Weights of a small GPT-style language model, trained from scratch on English Wikipedia.
Architecture: RMSNorm before each block, rotary positions, no biases in attention or MLP, untied embeddings.
Each number is 128 + 32 x the weight over its row's rms, rounded and kept within 0 to 255. Layers, rows and columns count from 0. Numbers have three digits each. The size before them is the row's rms in percent of the matrix's.

# layer 2 MLP gate, 1536x384, rms 0.25, rows 1279-1492, columns 320-383
106:076131131155132126144129132157058175090096134112148132125108101128092077205068086104122099110067150163176112101154145109106151126105034189119158090149116132144104055162093121121131101143107141
106:158207197142127222101099120153087149191146053202110126131140141158135125134149209139122114165122150130175090137096110132106135072146154103121129151125135149107171104199118152056092128072136114
104:147191050114144097198058150118134132133162106138172146186186146143133136160090104109099138081129177138116059135168174146147118080083135173103127102117118081114165117159144114091093099125127174
099:131139097122184140107169168167134141120137070090171137127140175127185154146171083127123051168179114106189193115079098069133086099156124146136126130096132140172096135090156061118135152106120091
097:121100078132108132158161132148157109113144077117106138169155086135067156128170106078212150064110125178134112110074101104075096112092156120095088153086154192157158096137088137087137094121104170
107:128125111134197069136179137154155120156167065109129145108187128137146159193134125155125124127129146113065138139116180180161114113097142126120107104187141105138101178119085123093155154127128120
100:166134097102158066107103082113118188129072114145168060186141111135145216146051107105076174097171119124079092094146102172154194125110085110150139152100114110115141135119108149106126144125121113
095:151113136133093166130135173105126122194108099193142119139197077132105093113131144115152112153121203111135138081124116154158122167123140143120143134099102133124122163146068065147194090114107135
098:147107140046173142112177142134095120101127173145183158088154069160068090133110184174166185200147109109105132112128116129054151143175147119161133137063154123129188143101052125117151143167107100
103:134036134110115136141102132140062122099097138103111125133135097092118164182078138148123147077108148160146157186159069116109103105148175199093120148098114097138134121116152224123132146114179130
100:157121128127059086104143138126124179118117126092091145105105153118153086141133116194162100105132073155120137136170169155124142082182131082072098091123114065145163182132130132133132109131122126
104:108082142113112124120138180128130062152120168130137109164105150166114162109130136140097085122087148144115129189095081102119136134112129149096129138183173123144076184168140097135133120137081139
102:166145141126178097182102179085163188068104119105131073187130175168112153141126137111098072159125153120085155146220107155180132177198144101165139154111099153142137112111122095174117130135076087
098:185123132191158116117109123180124099103093131119136129088192134188122141117134114096175162070107127108090184127154102090105130128084115155075127144084190156091214103150121157140125087136154159
098:118160102119124045143178108153168155137108104146124114154116157139133156152118082143117098087121083147138150144141183150121191135119154139136177151113154149128182149138121185074094150128130166
096:204122149120071114086091128121086160095110152176118120134111195101156144100122140119160099102169144134078155114159144153168121146088138134133150114162155089178146078145147138142124086092123118
104:111117198115179124116164139094109147151093127146091144130099108104133084110126087125082109150167117161105048153113097167120126173126100130118101071140102127117106105081092114121075162152100117
102:102150131134053054135087101128155123142200145180124125140188146138128070110113149075102112083105142121169125073094173103108084096131114157158100156143138074149113158150120091170109148125061132
103:079174169107098194179108194089121114132137145142138107144157145144135121137159120070169114161149092167092138122163107167144118115103131138101156109111129170103154126202123128144137153127108117
102:102134142133095138107119109144171149164136139137087156099122113147168136105171141141096106076126109161149131134162137107190173156107133177108109165103164151095094119109048126127138122120140142
099:103100101102141163124129142148123161154097142150139190138116163129157156131100184179107158130078178156096171093076157074127153131082131046150141132179150094086119137101144115073186138115143077
098:072116089100133147131184168082151162125134123161114104121111145130123101117127146131127122115103165165097104078103123125142135156141085174140115104122127089185090163146139153160121143113129044
102:127084088127121128107104127157124068188102103123104109131160065114162083159130130137153096044076129139075146144056139144158122143082115123100132176142157097164115080136128160126123133167075119
104:138176104160124135070163118131110106067127124171111101088128113101160148057152046143119149102088121120114106117202134138133090133123127165100142162163160125162119077161163136132116146136078124
105:109022110127085133180156079148091096116145154138123116128150115164146145119048093130102103150127119132145138136121153085032102090087111099176109166112147132126107131131107147132162141186112104
102:052156152089155154087147138095131135138096139131098128101118150173171158139184164109139092092136095100050146110152161186145132112177088079156058103134148104145120126149115084122136194205118097
100:214138111109164116130201120114140118161127088096197096153135170124101171172097179102099117138112125149193156064098099121097133141126178125104129108138111138171103156153100100138119186088185132
102:119185112162143130194149197088127188147161120183120106146180114141069171100113142136136080212134091152143071134174139131092109102160127130110181109145109072134145148118101123154125143139133111
096:113114176136079107113165107070074135106156098167126103126174143102139098128127136147178134156121092131100127093137149135121144090139134170153132175151088067119159061112100126159089117109096170
102:165110176141139135144125130107092136193063123114169152056153124136143205105112120127160078123049083200160171124165114121133153157108125144099089188115102149103135135066151107100185118116136123
101:166107143091124127094102126185137146119177097131111083192135108118121120165102159147157112157062127179159135137120165160137093120047125182143131137155121180189114162162091094120141105163147141
090:076121105154157121155166170079116164210139182058131124083168141136191104097100151098135142161177137125067065120102167177158194090156087161064101134152238158083126166137192085102125148155162174
097:099117092137130180137156104113090130106114127097111154152141105212114138145107146116139124130188074127148137100174161165197158162151105105163120111159120150184111145149141113152178111146084109
100:057127142113129148184131119103077112088109181086122110155121143176161095131175150129134104120110142072145150119121156164134146108180147114173139150125115147028145108146142118134158095121136105
103:195190143151104090122121165137085145109090094143121067164097137174125150147160159149117137154127143088110138158145126205149169098144154111107068062145101078100184129147157173145143130129173185
108:191022147133153148086147141149133148132109143172068086169158127128171106090099131140174110116129182112162150108094107092165110158113161164148124174144111107149120103164155165096091086121178110
098:106158146111135151141115157120128071110120130112108145126128190156144100124107093219114133115102148152089107148137089093113105154109084097104141109116122138085180096184192134090053136163224125
097:134148125137150160118126149150165127113180128102155132146094159137109111090132085144132147139123169091084182119138094157146148138142039117157088114164176037133132133135130139145105082147107128
101:143147149107159063114152158130100062143110133115140118125174139116167182108102122149158137142141150136086057102130120097108117066113092113116131130118106116128170187133107092089110174095154167
103:127175089133123133067118162161157137105131104159199126146147163147147168105177140154153167132151139133095132055102111114133143151155086154134128140139069150076162109116093165140129144135139159
099:088102102127151116100125141154147139172114137102135111079121158114096131134129136127117100175143099146079223054205059131166125149136135111137093185127175082102153155063206181137158145106163143
100:134169054133098213133099094112130132123108076132134075062179102153125098110111143143146069136090149079094074100105173084122147141072145121126130076109091090162107144104124064147160108139136147
107:158184113119099122156177128066081113115090090114108152128125177123138169108111107085100137114120091144126092124113164103130106149153124102136170103063153104172143139166107157120142129123164119
105:130102134146115144124088133132133167163134141126133173128105122109125107160120121166146160165115131155120149118118172105046170126176155126085124139113092154134159104098116108132166146077095115
101:131151161103134153095098130140169168124164080128136128133190133106096116196108149146186155111205088091164127170157133160105208135114148150127093125140178087102120122091093188085178157086086092
096:117128107182160145132173082139133134184133112089131119089066119162137085177138104148161093090112075166064077100062051148154138135108126093100164153192109160104110161152122108068130097147187127
105:157100143077178128133178136058125127138146088127148118141195082060171187159154149177082132108132138127098130140152137052103164061145140157139108123131087156117123142102154041144118145125148233
097:146138069131138079150067109179162128115119120192147137123103174087075179111197107138163136128147098153134140095162121051057114059105169140152137122071138150122131110107160186100084169150143087
098:144075138110151073096177127125091163067097096117122125138141084131117118153136160073115126142061101162112091100144122139058137146137180175053101115103170110110077174068128079143115157134120161
099:131147092095112147139124103114124124151088104146160139151165105127105141096133079107106119206129086095067136141106126105156130039092111146100076134173173132068121058139111149166111133093101108
106:098143144143163162152143206165176130087151113091054081133076106158125131095118118107102078125112107190123126148129158114128123135188176142118153115053174076145097193063144100116128150102102135
100:151146122116141114094135138158120142092170194168123152118161085168135085127075150108125142085142150156161151137151146148076131090097096148123090101201104090108153103164161132163129176129147124
098:134164071135046077133140178136114129141175166144098149153142134154192069145110123143131138077083163098167136147184166141076140194180146051172123117128104086100123113099110122105166034161114105
105:120141141064117078154181104091139155125085140103102122145129122087116182116149157112157132156126147111123117086109069143118133177053150122067100183135188127110096154118161128140161120104091128
096:113129127129094110113126132139059125167055151113105143107128152147131149121085104095151100094085068126151054147121165101140144134123144142104122149096134161182141102145106117110108097088119183
100:121115142071061160133144114085174110124160080163099148121170115140147116134097084155123156145170125127155173127149129160135121153138071142064114158127126167125116141105100105078115149117137143
096:183181137166134106109103115156190139162139101107139184128141120110162168169151171150125129108139070182166150166081100108140120136131126141124130137152132114143110181143104089169142082116141134
096:126099074177116182121094091070097113113140101134197150132132171116135134152145121148099088167115121114082146099123137121162123167079141104112141109104170103063072138156164147130154157149115116
103:173153070108165095111115123127107096149071142055162151144225180078153154158096105119163075143114143136103138085173180155161156142204108127067135151176129144121086174154136187161169111129119149
104:099093157124143124144076127129162168125140137075165094124086120151176129149144081147135173114204154187195168152171062132128133131108138109092132176125075140127154131104190083161105102155109172
094:138143078155121090144140112142099164131167078159066090120109115145103110133104072139138077114153073149184137165143148112169206151169051196124168124165119135152228157108154109154120094127153045
106:119122119134146172107171106158162149165155126069158081153096084119103147092124168129182100159146093117119116114094095124086109121115077103079174128163149136081098133114135153139031165184138151
105:081172126189139140089117186094044121121089179115082191116144158176087114148096088118120104091147144155110086117083100030158105185070151170123072151166169078127130150123109096164130141127105097
098:069094154061107152139064177125136134078151165112180146131157130152097120177131144106167155096128139149165128088168124131143140158181102161027118100111155157055190137090130074179094164127138174
101:119095095088142111098136108079121068095085134138133113161161138129130112137145092128155122184110131150128136186138140101106125150157097124109118109143161140126107122113129099175114186143095112
100:114122115199136097135061102111120128146136148134115148077053141150109069139088193109160113123173141089142073101107136143068158152144109131145152173108181068109120106123128130161110119125159146
104:121154084176135102102100129045102148123094172129138024122140179083164161172145139093048077140139124142096100129164171128086141165126153090150105166113137125031118169107074112058170109140139101
097:174109149152136090152070148122215140100157063150167134139109174125142109121118148132118127099093121138129085147042125141130172133201142178114177152089148073171073139164149112190167118119153140
102:092131115116090193139138156085115146109170117102094137146176158146035116112161163141139126136107115129185166100122116099161151117161184195126178123108160115127152152080183172132151118118164127
105:114126115083136180096139132122099127112119127124187148143173122191141122109178118170143094147145119130165182132099160190097144130080159115121132140137108109137108089144165111181091101129131105
098:163137195128076119155104143081129118152079141103164136154204077124139155117071133100159136197153137056139154132116090092179115155154117166066124112140090059058118118143156120181132128114089081
098:130123136121119182091171067099169098064109111141156174142132124149134246170169076110112124131121128127104123118142135131122181121087163124132088111130186129150128151139129154124118083142128189
102:056065142147175132116129146146126165101099107119110117064117138128117124142096125158175108129074089141092162120027129067140038133180114119153192113056152088131145134114080110125135160121120079
101:114109168102188188167119148077139147117160104107099146087141147116083090134068071123114114093105068144137123104141094126115157066090060134135115106161164118066137108151141145163126180098131130
100:122179136150153067106092162141073140096089153089129126109176036118130157104123167104145166195147116156130162146062056123143153110118146160182098128061153137149155163177122142206129127112097131
106:183094131096127141107138077087086132196126161097137119159152145141082150105156067169183091080161111216111122119083136126122142143161136139139113102100151169123145174146097145127161130152106127
099:145083131143168120120060172098151128106123120102163088163174109108155125147124112129136163117132156176082095095112066174159110126132140196090142145151072154097108166140144111155129131166108143
103:053092156123129199110094127169125127074139108092096164103132114189132102114183084064083131138157115155121130133094137096119154102173094116117155142132122124104118180135100141133108131102146191
106:114186125094142084120128117125153144122105168107113195147100150122169106093169191064079208169124055129143120150107075136132107079124112097110141137088125180151148107134118083118090082095116115
098:109121125015099173155115079102114100132064126138146123107149143094171105079146129145088135121114028089130165135158201099131091121189102124155148106097123179169072160167110091146142093144145127
100:139127119162158190143078115136132149109136146159069136128128156069140101127143118111174120120104179144145134095098135114080163152048156099095156142062127173145094121135159070051122079063149118
102:124122182147113176112106126128130126132157125203133122110140122100133136107150180140095128091157040146143173122165077078184099145052103144121137110121130073101184109100094111204080150145050046
097:125118116131161155128160154099083179069100076143124094136119179156118145090086167133129141147170114096082080127113169083135109076146093118080136137140139102106139085108117104106105078091037096
095:119097167171085125140141173135140126113146160103102122128200099144113173204115141105170106079137202092105164153136128139025143123092136104149178056106086137054108129078114135081140106192185113
096:097137050150134147115131102157156163139122121158199134132186137120121158135127136119102160137126076098135157106144148075163130146111159164151178208152127133143138066134110163073159037145133165
110:110101182085129084127119135129077150130105143116103106151150106153136039160113094167090084172121172123062109119136142130103092154174066139143140121117094096057153109148149082162175115126139133
103:081049183132155178183142080080099078110153176148105118104122139169158193108135142144089101179140115090142099123073152109112150120141090112127110102149115108168128107119103176155051092138145153
105:151074133162085142146156132114101123168101142085126127120146137179095158130134137140090086174070127129063111147099135121103095079115113173090123132127097158124180125158139087153143158104120139
097:105152114139192136158054150123086079073126136102117142126166073159058118140138222139175088076080108101143119084039173122130117148120150158099133071108133155145112125121130109145153034141165194
100:130056117110142163115131132115123101102129165107164178065106150184210212125137083163149092125182151119177082130120147164127108067098111160140206082135157093117122089101114109109192074097100076
095:148104119143148071132087069114091113160101115155080066161099147129190159117124117137145088088174129143128095093186098160168165170098172142153126146155103126097094123120159107132128156118143218
106:089100139170123138156107156129095118081187158142135120099125077169105127114176142160199132073123158138142193126207145125138126146171125117089132202147114101170115134104171165163141096159097115
102:125109154171115114120105116111158099152133174165081154124146104151161155082131150110115109125060134120165167116103149111097148086094176125109142106123055215116102130150125118162169079086135201
098:056093126112101137037152165156093207106176106147101150132168148060132160183139148122114111163144090112108174171107156134149142135148090144078132215198130127080093185119037107139126146152104138
094:089127152143186110134164117119156108120085120138117136125209154116120131158186116127157115179108160139122181195122224135155158136124158109139102120139107145213146125149140102161124153099138162
101:105117175100149118153150125118055165193174111145097126110073183116128125143155215163110125090092139144148183172213139143113146096109114142138121072128119178103162131098188199103161086122128127
103:165137177137116137106095117104131154092151135167062119081120087142124150118148166091110133125135120171108131199127087137148191143142109131114062058066124106124078188098113112143184102156112128
097:135167151172096144118170106101083066114120136186093085133136084053130184102119172101182179162152164145076092131100131146132107144169138118099082135126132115156131124077110113116104097088125110
097:078104168105151134088169159152125107099077123129100137144135158142117158153126115114127151105148125120104113100080128133116117096130128115121137165083136176119169133098123099197129183157172063
103:136165167126168109120127149171132157098091071130146178191119118138146122107137117144172132105169149081105167123122057085155185098080121180192227153133184114179122131146116146096140148131115134
101:160149072066115188116212177087116140162163078161124118189167167069150120144136140119089125157088176100075150090127152176152188151182134129119180098087125128135139164103123126164108106105172122
095:086141189165129221136126107147066137101131150077092135090174111078107171177155170117157124102117143142129170200131148087132129172114126134166116140220148069139147196134115146110126170087111088
101:206128108076153141166090149156092142165137138115124124056138088115100158198143157155135145140104159136095140087135118120145137185139150109080091080116124065116142153114120119149138152136112149
098:064056127137158061139131085059146101107106122088179156162183138179118097098103115159141113144143159140169118114125170109129128131067114098148155171046138125132032135125145137120086079114203158
103:157113094129116144071113129131076148141144119104107120092142181131086121157157146106164130170094098085142131119149140110144133088134188107066135097133170068146153120108126087163135165160122107
108:077122116113125096082121094130155205118070159127148113127151108128137129131128151126118123084137097111051143182135127111165123119099108135108065193153146141127124157201159129101116138202124159
089:112132024135121132174135146125137179093177073158154178132175141111151143130177132146151139072140086069190138117149147184162155147131108122071175148128058128131158188178143108124075158214113161
100:135073092128164118147108111125111188082201136093123116127181121113125091110125066111125134154124072162127187117142163096168140130173114127161105092192102092138120158085183160118160080116129090
100:093078166098074139108145125076147087100114076105128136083146168128138153087083148127092148175178154151142152115197157137119178134134142082138037116061083159137054178116132120126165114127106161
093:101200171174137088133157134142105184090096177144158147131189066177167142105064100139146192137117142139103153132095123102146108128130162118113159109115154144091091141148144136168118150124127105
107:139104108083124116127119054134056074126127119116154172151185111122122167137149105178136106087163133104127191146111093131112099130159087124143162087118138155146145117130060134172160145164154084
100:086160183104160112091108102129167148172133117162176162177110074146138040119124154091108148128124158091074128131105111116109123136155120101119105135116179123110174104115138110103128107084107130
102:148087067154155111100131150100091118102118159125154141073140136065118147153126109136105062122101145121143113132081165135098129114123088156122099113114056089151125102101128177105108142157112181
102:101154101126107149161160121132082140159136100122084090139140170132147119126177164111048163113115099136150174090124109184164134139116135098108154108127102123113124178097130184101156140148083063
096:098140073080202152155079139127124133122173180127150112119115135146118076140188119124051157121116137129126067146128164130136103118115139130145133136098144060169080108085116148127080110126144110
096:124144132136117113136134124121092143146126144134144170160139156120097070108176118112103043128106151116127112066170119092140139153161142158107104192116120138153108134150078210130148163177126141
101:109146124160143153097143094150116085113114115127104169087057134155163095142133149118175138155108214098148199065070134120108142105110111093105144137120151095190134104109090105101122133167084121
101:058155106133145109072101125107091151165083117171153177102163124171126065141139125165114163112127089131135157149106089146113148114131158153090126150134127112141119104089170109090104119028101146
102:135100118138097099143126141128120110058124118147104088111096182176213081137192099150098120081103095142084209121169085159113151096127097037164182201109156130148089112160110098146173054182163101
101:087155096205144162137150126054124163191149074166177161131133173145192106160136192100092158115194081122101110133123100152173143086107151126087095117141097169071115090069128131168139090092142128
103:088162091144124111107083182127146135134096129110098170131114114134155110140165073081106152116180178120149101077096100208158127128076192156092169099123104139102170139072206201061131128140130170
093:182079091121143153154113107151093186161155162126164185166136197126138220133126142142116145147089135083146148146084097106095125148095138107093204091146137036144123120110110185128142099119173145
101:134116146099221113117170142072104073106136147142190111188081148108113085116130135119164084096221118104131102131175146087118105153154156114119136158130160125166135092083107140141077100152187168
094:052171112101164139132118212062106115148199064133138113110155141085110141102182101133140117098139119119137101088102139120099161085127077159186113123119115108170162159092138092113107161144092078
103:163112110087199122078093157144165095193110143143122134134177108136173165119153130100176097095164065090053128162165075137100095112146104084153133110210123110131182118129164098136163125128092149
099:153157150088119100145114129156096166107112119124161145194150185142145097045162109173178106067178114109165086139111185109040142133059129113152139112088124167123102146172108203109119118126140127
103:065175124143152085158052165076140157116135173142126126143125148136055119120114130107153115134098140077161099158138135158115107141078103099080145138141119115152153074120142126177083149118124170
096:126139112067195194109116170156078113108076150172127120105146173106104077100112117166188129102122129145111114102139152091140099108166121132086113169117073149116119119097074162150164115095134155
099:104143161122160123095165139131103209148119117102115203108129100134060125140172172162156045107099096154137144164136149109095087157119171158126153196142155139098092141145119147166066199110185162
105:160098167145151164087060110080152082108178111152151173139098092114111142127114071170116195095090140100109161047095076095140147071133101111122118130110138115110118108086135044125079053175165041
095:153100140138164076140134075076144107126115106130134101174135107159116130155141117145144148077155113086088113169141134084092143120114176127143170145117126100159148167155121150128138096130139084
095:080123149159131147096113071074104168128142138117152135048126128141082112149109149146109119103097151171181115109131192108082176131139102161084104137127181146153068102168145137105135131111192161
097:186164118129108086172111141147100075099140143127111101098153142080150135127208140135081065213170125113103127110170087152129149086105026160139070093144151132110141148154125152133108114123133127
103:109118150118137108122124155107079171072134142178128180139181128111189079175145095101151147086087044082118108156138151204093116170138160114136146203158103150081140118146069114136110131063088069
099:092099170154185170137051193143092116105160120116090079120145137134136104191120154129186164162078103110145149177085119126111146145148164141150130108101064157160180169125100112105155155172146088
108:143109107146092122070114051137076138071151145111104124162155072075136098146089123067075174069143103127083137150124123138162134099139127203163123110166099112150074120102137108092149146159147146
095:159098111113105101100096122092140147123145127174098115164127108075104142152071079096119109155137130127085156195097089143137147118171151126089115128112108142176120111091098143153164134151166117
098:083124154135164129204177091068061112084094147157141086128163160139143126131119088108074100114153151109187120132185109130082180155162123168207116129153140067141084125095085161082148155176194079
096:144093129159123131157159111096092161163149124129115096150160132086111154124063139162085196102220086126141167140124114101146119100115063092120092179076098109129112125101167099115134114113133116
094:174083091169089151087110153127098142169151130132153095124081189107187198143169159147112133123127143132203120174146131123100116123120203080184154127109154140140176144136079098086109096160094111
102:121104119150101119118122142149132172116105168093168121147187141206166133130146114113219176063090144151121117105140163116090092139092139103107154109099165079132104175167105158140140101089067164
100:107101113147156103184142124171154123189095146075122109061111119091147125127116170128107156098144099151174096059060178142140141087162129133126101108196099170131110139097095199125116099129139171
102:062157137136122146114171128114117113126101177128131113130098131152104141124114067121079077102140114135118156152155072162119149095096154088157117136086139153131143110099174120127119177136113059
103:196168134172154147068113134163182132122136106150065105135117120091120111107151092129141138097138104181089170120072105167153113123100100141092104157146210093119107126145153117126136126138091128
100:165142112142187152168137166163119121097160083132085123105146073120132165101167188080165122148029127148147137167092137088140108122092090168090139091153109122164128073152095162098045148151172137
105:118071176065048121139095143105104160145124090100145159104160118167109193187111187085162151098105120102087120082116154154101089204084119201152115129106091176103179139125118084131085149137109149
094:127125102170121137126157152124091178057123130172089149183104130148161084105085137122086176111114141101054145129138087120111110110128135085168117118086100099157119132100101194128158152127156163
101:059153131120132177064131098116171117111144153141160148111154092136100105135113129108158124097178134169149142135066077090144156103096133142102155153077113114118098148147150149127090167108116109
096:120104171168153086147173178113098128146131120051117114170219125084115163128168125133184154102092067187129124142118167137135152077190077130157148146113110108163129167184118138111115142114133106
096:136153099133104153143119183114136092078115066137150057108150148179195207132167175096120164058181133180163164072081146147121197082133118130112132131131171130125136115107142188122141145137101161
101:116157127159098148087127113139161114171203133132146123163055056122099152101135110142125161119126148113120158107120141178087166113167060122152122099128161118107144079092044164198159099156168169
101:186122175094073176085143120105078111142173123114134109115097144125171145151074140111202156119025189118112128121100154114211134095099125202144130114110140196136138139144171122095172071142168141
098:210113103178164086096137163109083119144071074139143152146091117150172174160119144157113140076143090143143149136084110121088127095076120121200119131130130108174185133142134078138160095164157107
092:186135173094146177114117150133128141137181130112135120130123175119156096107093101195085115149057135068108131157188185113177185091124145196158136138062149080143101105177110087132107099163142140
100:117159134142081089094129171184121184099136136107158089140139056130166091144095133148122132154150101090081123139104176145123130126113147116082169162080118126139090123141089136142145120102134116
096:148104139134091151113128090132141139074146153158088089163116146148187087127118120115126125171088113171106141218103122066117096131146131150094117124130163143114107143160104139092086052090111076
107:140041092135118184132147144163142160137113164116091131190115156174121097103145148112134100060107165154122116188157133198115077116098058120181146117120133134093229123141135134085134150108190122
099:083129173068072117164152150109125088133123130127124153169126140127134142148113069105116093130109128155104151152166125103131102052127100152083117182120154120095114100056197156108197084148164125
103:096126144178146138105174190134080125116130174139134147152201144120122133151166173109104132101139109170121103141080133111105132138191113094149168160100052130147134134098078133158106123108135122
101:161125103114105149161139119143197130144124116093096111136096177178109130139147144088120157124137076142166135127070069098103169126146117108149135138115191162200175073159160167111161105147127182
095:108122152051113101159126184167078061106141138072155102123124149111145151155168121164119130088096118060122149143114153149165180112134208119139138074156126113118116131103203118092146113131126146
103:165104156232163107110131189198125086097156140145137147150166166128169146176143175136152149160166127095091170122184158085140120108190097047114043131034096119118165102159090168134147126186107137
106:075124118126032109159068153085159125109119128162181066146136104109103093088182120124136117112114131113099155108131098070079173093185142115088127089153129060137082139096156129135137139177106180
097:129122118101067107109118092153102125181105126114090071137140167126155132116074103169099148087110191150131110130076164143163152098109116208086127161091124128076115181125119131110125112147150084
099:079119061139102190142183105104116122147110171134191135125105131132101083106156092136134142149116078165166126163144085188076146187143120154104158139108092156153196092140171120134090085114123096
102:154132119099165121076087118119140177179078135127140166145134162100070142195148096138155156139110117139146072148123102118159115141118100109092088141116074166117136146133074090123142125090141154
107:126170070148154143145079118110180131110121136128108078139114170196203098168154106142181139133177175113155112144162219159161119066101105046109102124138110124115104113159192164107130079117141132
089:117117093140167155166044110164029131135151137132140115121111143145125169163153120194160054171142133141169177125161126214125154154161132150169153112136143111124121169114119142076150145130048154
102:104123135153075132079109110141122149165118056130159061173125154106091112124180108129140088171047159131200115141106142155110112140115112128106138120155109081094165117184119137103117123137128155
102:123166095156173109120144153110172175146150175105124132164122131113149144135103102119068169082164111092111085107120125156190150120116124059142100157113127124107121108141085109113123152111175117
105:104094129122174168149143127144110157177164137130140125133153078161112127203127162109070205099143074135132119134154096125118174101130142178113140155091167087151111148118074151071173143122096103
105:099110058086090126105178141128076190104135148127154104062179127163093127167192143138135122078117119098138129168104166174146145101140120104112130144114125098100122129149139154167094072096124088
088:145153081169164134123177100139115128140116112138128153166093122162126157169179088122151123136124097150153209135111200149136119158078173101108124136169106128113154133109144136149120113106075138
104:082146079079188138129045127092151108120126093125123172197125093133149169124129130059129096132145106143157161155113137133102116133088169101181214109096143129174136084074198103125146140102102140
100:080086183118128146062167163088052203127150157145193167183190155139141139117146193162121164161094161078109095158149109140101151130122124128148152127127102126155102017136124180167134111114137140
097:143113146105142112063080140071121104117208075140122155110152103131114143116186166089147141141146154133108199187132139128164101170151144105100104147095160136140179144148164107077148096128107160
097:132141176154144102159168102108071127201153135114134080151088178170131175154111110153100169101146148172164196118123140080078166116100179105137124157149147160145126116100183123143104104157179158
102:101095110132156138126145155108130101116149149095122157136103178093145113135082145151142162077129169146071104090102122069188062162131136132138136147167147059109193100143134125149184154089139188
098:091157045186132087122124092090151151111161095161142149119112163055133097091090095126179061129104131132143135144094091100143085153167168087076186139167145151109141062124106110138122136136121063
105:103140148161117127137120105180200142124038131170092095109179210182134108121109148163154085089122141140136148124145133154064093134093133152168144184113108175131139135099078108174128091176129138
098:145144115067114097153155243170112110116117152153126165172164188151083143142200129086104131190174151053177197173168140164130113103132100097085163162143210146110151104144101139175105166129073203
090:088168088093134172094096127131153118124106137131130134119084133129115150146060163107125141176155131155147134119137144105156134114149125123143105145140131098164182163116126067179163160140149172
094:176130107156152178162137133133072178151112144091106122046123114139125141164124163113106116148129106205114084093140094132115133150126112156032101170113120117073114139111145142208208116154097133
100:138185151091157183099119154130129123189129097149137151086112074078112093127101131107141141106123123180172195128087081163088190072166127135106115174130201129141068119117146161071131164154118102
102:098074079084140144112128135136144130206122170134153201145143172127123095153160165116110055121099155144179098098108173145158133071156152128137146155126131165103119135105135132136085146139115137
099:118158099159139140151103106128032144115128113100098097117124104125123149078121159125197133102160124160162132113113067071134148165099114135137139103077168089167152203129114146121164096142116122
105:152155117101149185139112134145136139106111147143153095167096138120173089140048146051158139123109065116114133158073149127139041059177115098151138075139121071140161159136175147199188123084100166
097:203076115126177143142129173094131152157086178166105105120132093090123166086081142089116125124035233130110184179125094162201167087105149055124135097128096109109150156067150136075176114172191138
097:158096131084136083112141093078140107126146111160151130167154148101151125131130069165083160115141118096119146161165092176124129184147159114150172125123069150147147106131092115101148104116154130
093:148165062106093094101124157054072126100089106186122181114147123128158117054119123028164128150116131173122064133115153126136170118130059151082077110083102191134176076159121137108119146106157185
107:147159152130133148110166071141127175143137156116212163110136156130195101185194104160131131114104131118119088127147123114146099064134136159124059072151129141117142180175123055125114134157126145
096:160122112121165091196142173094076183078176102090065130092110111150113180124145108076041119075072129094169111158167137133128179127113109136089169156106150067182057101117168105074143143115133100
099:110164076137170153111177100084145187106086168202138148118145128081106145156066100142140132159161154119116099125145143143126143135091126203140113120070123114116100097043120137128168150143105141
095:088083160181122170110109116176187104147072091134103093090192107132158224135007143104123184139140133085192132073109084119122109129114172122093119110101123154116188134124117109153112113111072162
102:093147121127112079151140163139192102100121155161196127108119114079100134114179153112088173119102163136168105113083156191207159125148152080098077122177159147165101056080162148164076107115105110
096:123111153071105093131128126119121098153155107080106140104137086081118138108146109130157092087146078142167143112121103132108135082141149141139082098116152159042106142146177157125073058172162129
101:129123116101114117098161088141164127117148095205107086137092091136133088113103155097123127075150077116204151102075119111192072084130166154133208111155095165146078051125088150139152133173166148
099:135127133036166088142143076172107139139116137163120150146185125118154106143130132126146082088096109189116133189131136157115119162098138134129139141081120182108192140198123125127078158119119136
102:085140120158115137155184180124135157136095140189136118135101181129143092103146140132119124062151078169160142140117118113087129111081177097124117163171123100146106157156152188122216121099140173
095:139124139120141073109124126138132116124116106144143137128117135102159173160145104169166163124145138166108099086156125190096116116136162150127132202103212189162136184083159154161146163152144171
094:065159152079134095111130116127130134154121144125101125124098190178142115053118129118127082149133136124124128098155159122168124184169105151116150118158133159192079164182129087179120106153125141
101:180054113125137133156107147151099138125119141129112169082126138089146123106124084094122116149159119121115150091136121162090082151207156136126167123131109125140175085180146150140079118194162122
091:085124112070138127099135146162120188099080135131102154125206156174150096119143154124152095108143117101079087182098102114117172102125087126101103224149095062085095135138130087172157125060074137
099:145159128078145135134112169142165174135123140097161106118112132139166105171081129135096149094131016139104102113159088113161076103112180115131142158142161216107116140145095138112109144179191129
104:143042144094150139108138176106059112136152159067129113099174078167179157105059093141149123114161110099112094155130120123177129140158131176115168142037114133136108083075140122152121102140180119
103:100151157105096086131118123088071109181101127102112156107070077131197120104167154170110086158103150183073149083049133095120106129109132115131101156135155119155059099148131181099129135147139144
106:151138136149102111065076136107116059089127164204099216145058147088160144163117129070097067141083107137139081123148119134136159089057160116086101122059123165170098150197136096030101113038142117
096:166083092051185092118189130119098095167125087137134091065181151141132116080097077118106147159077192127089170118155127128103132101153059128201071128160153127096140148153100168108178175135151136
104:095151112109125123130123119134143134095112082104108171085165168113103122135145137108114046171112155170187136137126164126150102176173069163110184076136159147133112157146098085181113095099126129
102:107165093129053138099146185148101102125123103149116086145178083126113214204125136136112140125149100133149138115154122125139115127174117174189100114090088109127148147126135151122210146149135105
095:176159160170131154067095138144121115141109124148090109157156147158109110142168143141116125086129126107095118188159175143097205085126115053180147022109149120169128120118120125128150158108139100
100:188126096110136107146094093119128188075125152131143134091098159148093124106129121174162160131146119075095127103099124155071177134154147155142141082109056143114132156117114118135119171122147094
095:094147109111140168117131139127168139095166114140230113154160097133139134142160179064137111153053139081115179187122142162172147078089146139139152117151149103057176130136135101151176117173128117
098:146133107095124152108087133175148188087104149177130119163178124143162157101120179085143154089095188148114188134152153144104174106110137072138134117171140139128123141135115165116112081122120135